config.yaml
n_layer: 8
d_mlp: 2240
norm: "layernorm"
norm_place: "pre"
norm_eps: 1e-06
extras: ["capped logits"]
init_std_up: 0.0625
optimizer: "muon"
lr: 0.00709
lr_mult_down: 2.0
warmup_steps: 0
schedule: "wsd"
decay_shape: "linear"
train_tokens: 223600000
Each number is 500 + 40 x the weight over its row's rms, rounded and kept within 0 to 999. Layers, rows and columns count from 0. Numbers have three digits each. The size before them is the row's rms in percent of the matrix's.

# up: layer 3 MLP up, 2240x448, rms 0.115, rows 12-26, columns 0-223
# down: layer 3 MLP down (transposed), 2240x448, rms 0.101, rows 12-25, columns 0-223
up12 103:489514535504440521493490462550526533580493529484571508457540480509537406490491502482476466484485474480459468530423500558434532484473562545515432563544533529463468493534519466417478505519458503519516525475460464479474517482496461521492464510478523482485380615506464523527463472502519517457569469491468562485509494539440538591470568546426454470473454512528472544526478460536535437455488469495423500467460452459480607505444497449543419533449442519571539452534474512507466581543473471448533474454442489590569527445408539518479532516505493543566500445525495437521509526502533487466511499524533502513510520527537580525531484527436447525501563509594446542451492497506506451428529
down12 099:509438541514494537477542470540515437577408505548466507502502431580447551462507498515489505504490558490517499482542550439575622498524536506563458532540537506488479541518450489476511444543470469528430513462433500462479456523481504473523480522525518499557525475508524494459473518450462429486533506572499532506483533557455488465579559507467557472466538528457465542482459514464451514463490502464460449446497474454547519469535530447546418502477442500491483455465565529507540521444437477554542522469521478474439471517463444446436550476506494507460514398526510472471436539467487558501501444505503532487446488489507533597448491527525470491522506496463512450449410448448430448471508
up13 103:469506472506536582467541465497544459381581452531485503406545508544530468506488499451485475459481504537456508527515492492539490548470557519559504417554415525444481527469454435500545567593416490518507425444482569461504403547519496430446534483480422531450467508499494574475509501556531474469508529439490560544463456517496455511583507459495516565472513514504514515472532599499552452485560523449454524397500575474491499479477458432524466540488461478486477490536470487491532459522522478438399504567506533513583446527540458506483481497481440547457477518535480486555456501526519490461491491494497488511481552513513532476475551543459528498449478486464525451554495448452475517568476
down13 102:485504492508487445555500496506444486472509502516524548482542542501467480527502487520492455439507461475470467580478511516585503438490483474473542473566629446441485484497450523498577534397465399524522536428519460564528519510471474524510452493459507494470448531542501504461428514462500453463510538466575478553441538489534471532492445476489570511542559557510469504559457519532487486499482495542490482545488584453505461474456550457463511545510502522442448503504487450512440523443473549462529483429514513488541439556493566479533555485414468534478501474444481484562396565509506495484529466523498546457527475394476415485449508455529434481479524483483514472502524448509481503479550
up14 092:502508522487478536498541489559491517536559441450496447538552548525487549476516522556513530433548542531479538556482485501493511486469479531488492522550463490557496476459475534517537462475535485444494528516485519545557477509527526515441487537479514456495447543455543533575544474466538451533515483529431554449495487494486476450450564487540488495490515482514431525535456532568397427435507508532434445536456504459499485449464482514476466502510411466493512517522506451560517484528424541511460574453517468486572495484573519492451511485499540486424534488542533447465486442485482514504469580394474608496463547520534550451452522489509533485518435489456500587539450591423487515523471
down14 088:542480465426532468522516507530466519499536460477503498547515574522485482553594485504473559475540495493519493547537473514501524501483535520554527526451518501433500498496497449435457468469488452536529535456509460496559440498511483527503464536536527478459505451568476564473451461517486402536509449554480524531542484503484463492555472495505560519455476527505436549547512545524478427505576539499530455470441493522488540559522463470526437473541487484474463489501523483470495471432540574545591496489490480517447473521509502470560540451550481497490435418543534481475484405529534485505453540471454552465504526463475492513475526474409496502532507504531577575493498499552512456545496
up15 077:476487499471520481428431388488481471471627481532495503507477450493515501511522507511468508426491496538579504532567504487469512511444473426458484486541526576518464521532492536507539458455529533516552568435495415500517474537520429452513495521509483536430559574566459508494441475542498487431489507527520460512490560488565523529458466471513490488544513511488506536540521530485469454432518515490507487527514541488513433494418547450514429483457505540531507497515498470488583512469427440528461493517537484493513487412535513468489503500495412536448504481514560539408549559460552499525505526515525497585491516483512498525530490464525476521558515503487545456564402426501452547437533
down15 076:498485532449492526558420605492448504546447399498442516513520495526492480522527556473482530535521484498438424491535468515498488466479438461561453484543445492478444505554553429455494533522464542552542534455503521412454503560541488504551497503476450435511491515435496480547537548466441488507484428581483527455432497450514578575511511486483530529544462487477494458566517504482528534513451507548486551502477508484614519525591426441500538522488497507508441443496429485461561465509494501470487531485569466461554494440562479509526512516500470470519469550532511473516473500544498480519516551467501540465492468526518476534428444542494495511494409477530485427491554447558522537527485
up16 093:478526494490558524469564528488532483532508456512472473468536473471572577504562511485489562602489396546468540529534497527466511516487481508586497551545480414452533522493456442458479456569529541517464556526484539488451490521494449519477519512574482487467522462411512470513472461482524500495553426512490493425528513492477477407520494503515491526488540523445527490447499520504529484450476470476553529473599493490559516452407474487508505507490473478523527444480527498537566583536541470491494495526488428488522496521575522398479488566445516460540508412560491555518591505533480565543482427480478495504428507483545462456494550472478524498532506501405478526490525573469498462404491
down16 096:522509557560498460512489470491493487482477507561500481520538533529449469460495583461569493503535533573495455527529494490478570471425545547496560485543521522471532463528550439441509508501462540537461435523515462522536622521523497548578500454472427414466489456469495475474483620550434478533548428474535470530506508582455541501558534500423519501501402555489519510485500463541490517499461466492532513474511504484562517480472489486492421444533488533438504554541463520493471530440488479466586505578486492520526513573560514451471535503504517474447561519490503444481515485545474574491521492504451504480491532492548571458540535438517501520544431537533511510469491431502513517442544
up17 107:494420410493495459503522461382460530517477485468556521464477555498475535521558571505485496496484491461501553483504549472484535485498563463475511544550536520431491478484463483496556478503528526458478452418564521514524453536463486533478499505494535447448496499526474525442545495526482470515531508498473556438523449610516491537469471494502461448412501522505445501546467473534508458443508528528474423469456505525528500497410475410479496514445533496551522507560430510540461493520534466550484545479481526465550523475439534453526501514477524472519515480438520434491389489463571544502518469514471479440470519460450529496562569519516520468434558487541489534437490490547434598467536
down17 115:496557489526565517479499470490499522500506508539555454528474496510539447520600428515516511452511483540469501524535468503480498512531529584436496590456468505494501406494465478444499510489502467485513538423550505440464438539557517528496512492463431617539421422571481416472525532542540544492466430517552528527461500438508522443420445453529515497504517438512573503502476469582521519535515497515508550611544479472536531534487498538469560545538474525478526398490520505425544594462503499513547541537456537424480433468551523517425436496577486535486491477541520551449581526494549490457452512543498504585520442459486459446484448456463439478559476442468522499518526545440504492493492
up18 095:497443502518538507511472539543432518550451582530486476444516446468505548528558539516487530497531497512500469430537507523464489572420525480462471492491514415478557495488446499487526501463457475495496537487475433517570546526564525500519475478576540499513523494470526494483490480513507420520500526560518537463464489496566461423459517495497483499474414578549451492494527501522538518510484473519533532496505522561428469508490479507515531480467546459478460528511518496552516501530407503472535460575483529593486500532413435477541450473547490511473494462433488473525535404497424513619526450497497490414447473518435489538481456505504544390518472513523479561523516543445489510493473
down18 090:463515501468529506480389522543434554500482539502451499409437504458548558483510472453467519467510428528476463429527516521548483558485447478555520528547427515509467526477460504538541474471629495541542527495471591481531525475521466460461470560535516466527520449487517565471508507528527486548491554570508455491413471530522440501493484518472526595503522524494569440501401495497525444504502463470471467474495501555513515464505453543515411457494489511507539560492556581421523475457422533476523469481413511540481471472428517501480487448470531572461512450411478463475595491507512490482498518543529475501531519462569532555547556560532451541555465518500530510491453562444497483529529
up19 105:582490597530436524462512472510439478461538522501476528462480577549489531511499485571430576475568438499427485467421495563540510505572532530473495499485574492549449491558517564449477510442494392537504503579532494491513513474486444432527505533507508468450538568521499553488531522530439467491513436548450441501545454538533589502507524411480499486525443462540523435469542552487514493484526495535496530502556586530485534449551455529470551456497525489511478501472565468531498520437512515568533436508451464510500536438546498488465460426506557521451528493521491426533477504513487462473523489524526481476516562489472506430476514547482449486481467499540441438472517554462515514524456
down19 099:432518515500510562501571495446497538553544487484463477518383539538478497468503529469449638450478473492563452477439469513523568466495510552544468534501483489499501487552492480522528528490434491453477527494541514530511520461521469563457505573482531540447525498536429477483563496509474551468452470498468486475473499521472447476561465485592451518481470417472440559489601525480412426547596476495469503518433437540532508488436469514523478605551494546524441463563540585526452501422521510549498523439500480492536408489503502541480547482469506519510464523581443501502482494520486465464493545492501502466506524477540514542533476485551544544551465617497461486468514496510488500517538
up20 129:538454533583449495494463456501499535435493481532473366537439544473498478475472577468464480586501466517417479436495497546550559491470553495511510485486516501495483504551462515525554489515510470507530439498555522451534514512510523512422581441483399528493600581523475423509585462472604461438495492495527501561501481445519554559461498540464497528558470554542538551566523469523535478502507520558535553513511439523434471529463447499543437513495491487529528455504504456580525487435514549477438582494480491533420485545475408588464494447437440495568524465475539409468542454510549485469542515477448468485476480502463448485553554485516422547504527441520508504501462440494506517506500
down20 130:451531466537470479611460494476461489472576499501567464505491502475545480487504485531553478487453522452525513496475541516562553471554409496539496498515529500508491539471548486569516550560517491557477483442542490454451538502531530494473484518461554521516491529479546483504560580521493483524620520426389534538518475597503575480445532562526466487547509543440511507461475486474552554496482416549446504463532483494510538467460511467528430528521461558538464481503485470556502457482571541458413527506422522537466489558516504509546475469511474448506515489505510550530444427471433516437535547494489450440431495485522538519511515509426462479539497465524509526508469545509548486543590
up21 083:485492444418498546444529502505496562490516536446570477473406544484506555458492480520547436556517519520500480475568491502536604479474525559492516513495503471483488475551555489453570495527449563518481509535537548427460579500483520536513498640501516487468440555447479480514467558448451461488548494469565534595487487498479525504534449472479489481528511482578504549510447530475493516462558439517510492454453502448509554442519483503525517488516480478498584552511521441517382449540457430514525514497467527534530507502397489494443511420458537505510443511486544492490512479487472535513529504477487482487520437490494459538505507556501443497432472436502470514522369529448497497513500
down21 081:540598489533481524468550503499468502525496444455507481479515554539465517499490543519438475453466502483541484540484470491515456482522432535454538506504527554571464524467516531565514537545434464505500454493550537505512565507472440512608505548514465425520507497474471454514524489469471490518551538527522529498596571477448533522505431491535493461455556498503462488504461466525537547531495581523498451495452512496478522520568498523491527613439526526532433626572476453530466538481486453561596411459468532560540542547479460527455546481513501458561516566530412492541503480464499427491528510513523590523479464468495519508532502528489493458530424512614511498519525494541480483537506
up22 081:465534403485545498512477436583501526521528546483500505434536439549449523499517495510473508456546507448474552550499485501479495487391473473535499469461488461467518490525464453531404564487485485529531479492472458470461500494457475531512479484548422503551494468403563517502513500461497508531521507468527537573446430514479506531521461486558549514498502551570507462561551513596481514453532538554512490537506528517557450500459526531473529475465448541529464464480478478435487533524529540544453500511497511464538497538467403409500493485479526500515529503511399525543461480499463529525493588483454582495508517498485457442481541527548484561447515559438555473490481560520480566497539
down22 077:542473502486493503496529420537448468506494535526437482464504484521524530509475512557538537517497496473536455502558540511427515581463572517486479395490548487431474477509503529493510487420495496498467512460426501523502475508454444478477506492406470473497514479528499430563492412508443556484473507502465539473540479505550449440543533502543477525533542389505508464495419507552455525456510524549538499511507545545520527542522510495523515552488504533531500478500478488475540530510504516507495494517462521437552410599497529482473519526543527492543524520568444523439500545436480485441505499486525498542574545535519523450476511398518495508499577505490534455537485558495467451468429
up23 068:525496479453487480488507525480427483511508547525566462525461464481447539486537508505483482450459507529457487519474588529530529495550489520473491428491503477467572462461442505521439514502545509500489594498531488431591607476527542558452439523474479460551505517535507529455471537523388528502512539574461486494471538536469495506491500439479433431519538521488460570518483600602470471504532535504533496477500594470542492488477583567471506446480483539463514491557588492478463563493536466516524516452529482420480543453577484431511506428519458436480518512487550522516530458461508507433450458467393481505442467501444572480542461444525493396502465456549514541461507477515547542552543
down23 072:453513484409472485520580529522478490505550484527508511454565514483516500519488503504525586502518447492495482484508513541488522481453482531477507516470527451550536450491440424508440534537521421464510551488537568513491522469523520574521444488496471495531531517436463425500539482520484541493466447461525486521512535499558524492553495520471512493493421519492489577439556466533543474484395564505473530541467565522539498510556484517536522410533434486431508483456553498443507473460529534455441514482544458496412523485560525496522480494579507460494551462475520518474510480446518540541457503461515478501516511475500571517406498471445441510457642617530432542513567532508564488443484
up24 075:553542511534487543531481544522505490488594472508447530494579519501537542515472442494507502456541443474488399470457442561465526500496543531448467570527559419530481440461500549525453466569499514441442556480480500520493493492472455437529536497448456524482468475502451532569504449481520487518530506402503545461505540497581514519494442539520562517402530569500472548514481499484437552455443511538495426451485465417515515497500489498457451534460509526504468504477546465452536525525511466425543536492566539490462481428470446424468472524532478520506483469561536559478467486583480521495428449554529497474535454469553478444523448465512521513542456451465514551478483547508489546518431
down24 071:465496474507530478588501533513562470543488545485502535541504569492590455529503572479549555541557516446508492531555506555516513503426506439547486592505528425529426524505465544467478532519519520461460503474475516465498566473539467464512540510545492504496452544523507442480494462423550446449441567514490495458554488514554529520474465500512472537558593483456457539442569468601480520499436521577495518507465495490513551489597535476514563419462510529591437560442489499558433559510514457504430469475550457494505482505461473533515458540510502498474502510501508517459434486577505512505532491514510435505482537475497518475486520493533461445487480499516480454506543530529604490518499
up25 101:527538509506538497415512444506517524509564447507513509542538416497517555429476517596514484473573502443536476548424542518490462564519486517492495457541512438496514453478455511570488468539500465517497516467540472562471469505435484510486592516426497513480452504499470541518504478454537459518536546582552444473503416562493581485486479472505510538516511550521441461524525574457506534484487521462516542477466517494496447532524463472402444480384542584532586479527442531527482527495534483494536547511558474471547443459542412426507468556469452571454557490557501459472454510550478493486520516508533477507409438548536468550474543449531506465453528466428431526472499513486467482519509
down25 109:510532567544478554516500498527505598460485491518527457491434443502458489548460495567526503516493560472484504485535484490442528555503532449468563520441581538503577445489473449518535434516527451442555492386467540544501493465479409443514546518455540396536440495521593451434488416493483486531516540445503508479526527491451531538552482517476527518476505521493477461548478492547568449468487503519525490560450565502535493535451440465469512519583500547520501555517480462531538492440623479511482450447484548504503400432539476492519500463503416481535413453474473488456464516500586537528454485445514545515537462469470526490492460390469457533539535482534462550491490548530557540527510
up26 110:463549526533441490493452529472505467435525467459533467521477525538494556471474545526465532528483547476462475439521543539511597495514541483548590441558489492474510517468464529532506474522479437413426423547509525458520489526526525511551548413436480528510527466531432427471485449479550489552534484475518573561496493493502467490516491500479469453473534480520492515509537533440488470545502488548469525506460472460522448424443519443475466573471472501460531509494525531466457514544486494549511557508513538488568529520467567457459535505477420518530589330490426508457464550480462568457523494509457575521446432449495496506537472506528495517495478531436540479551518489476532505442500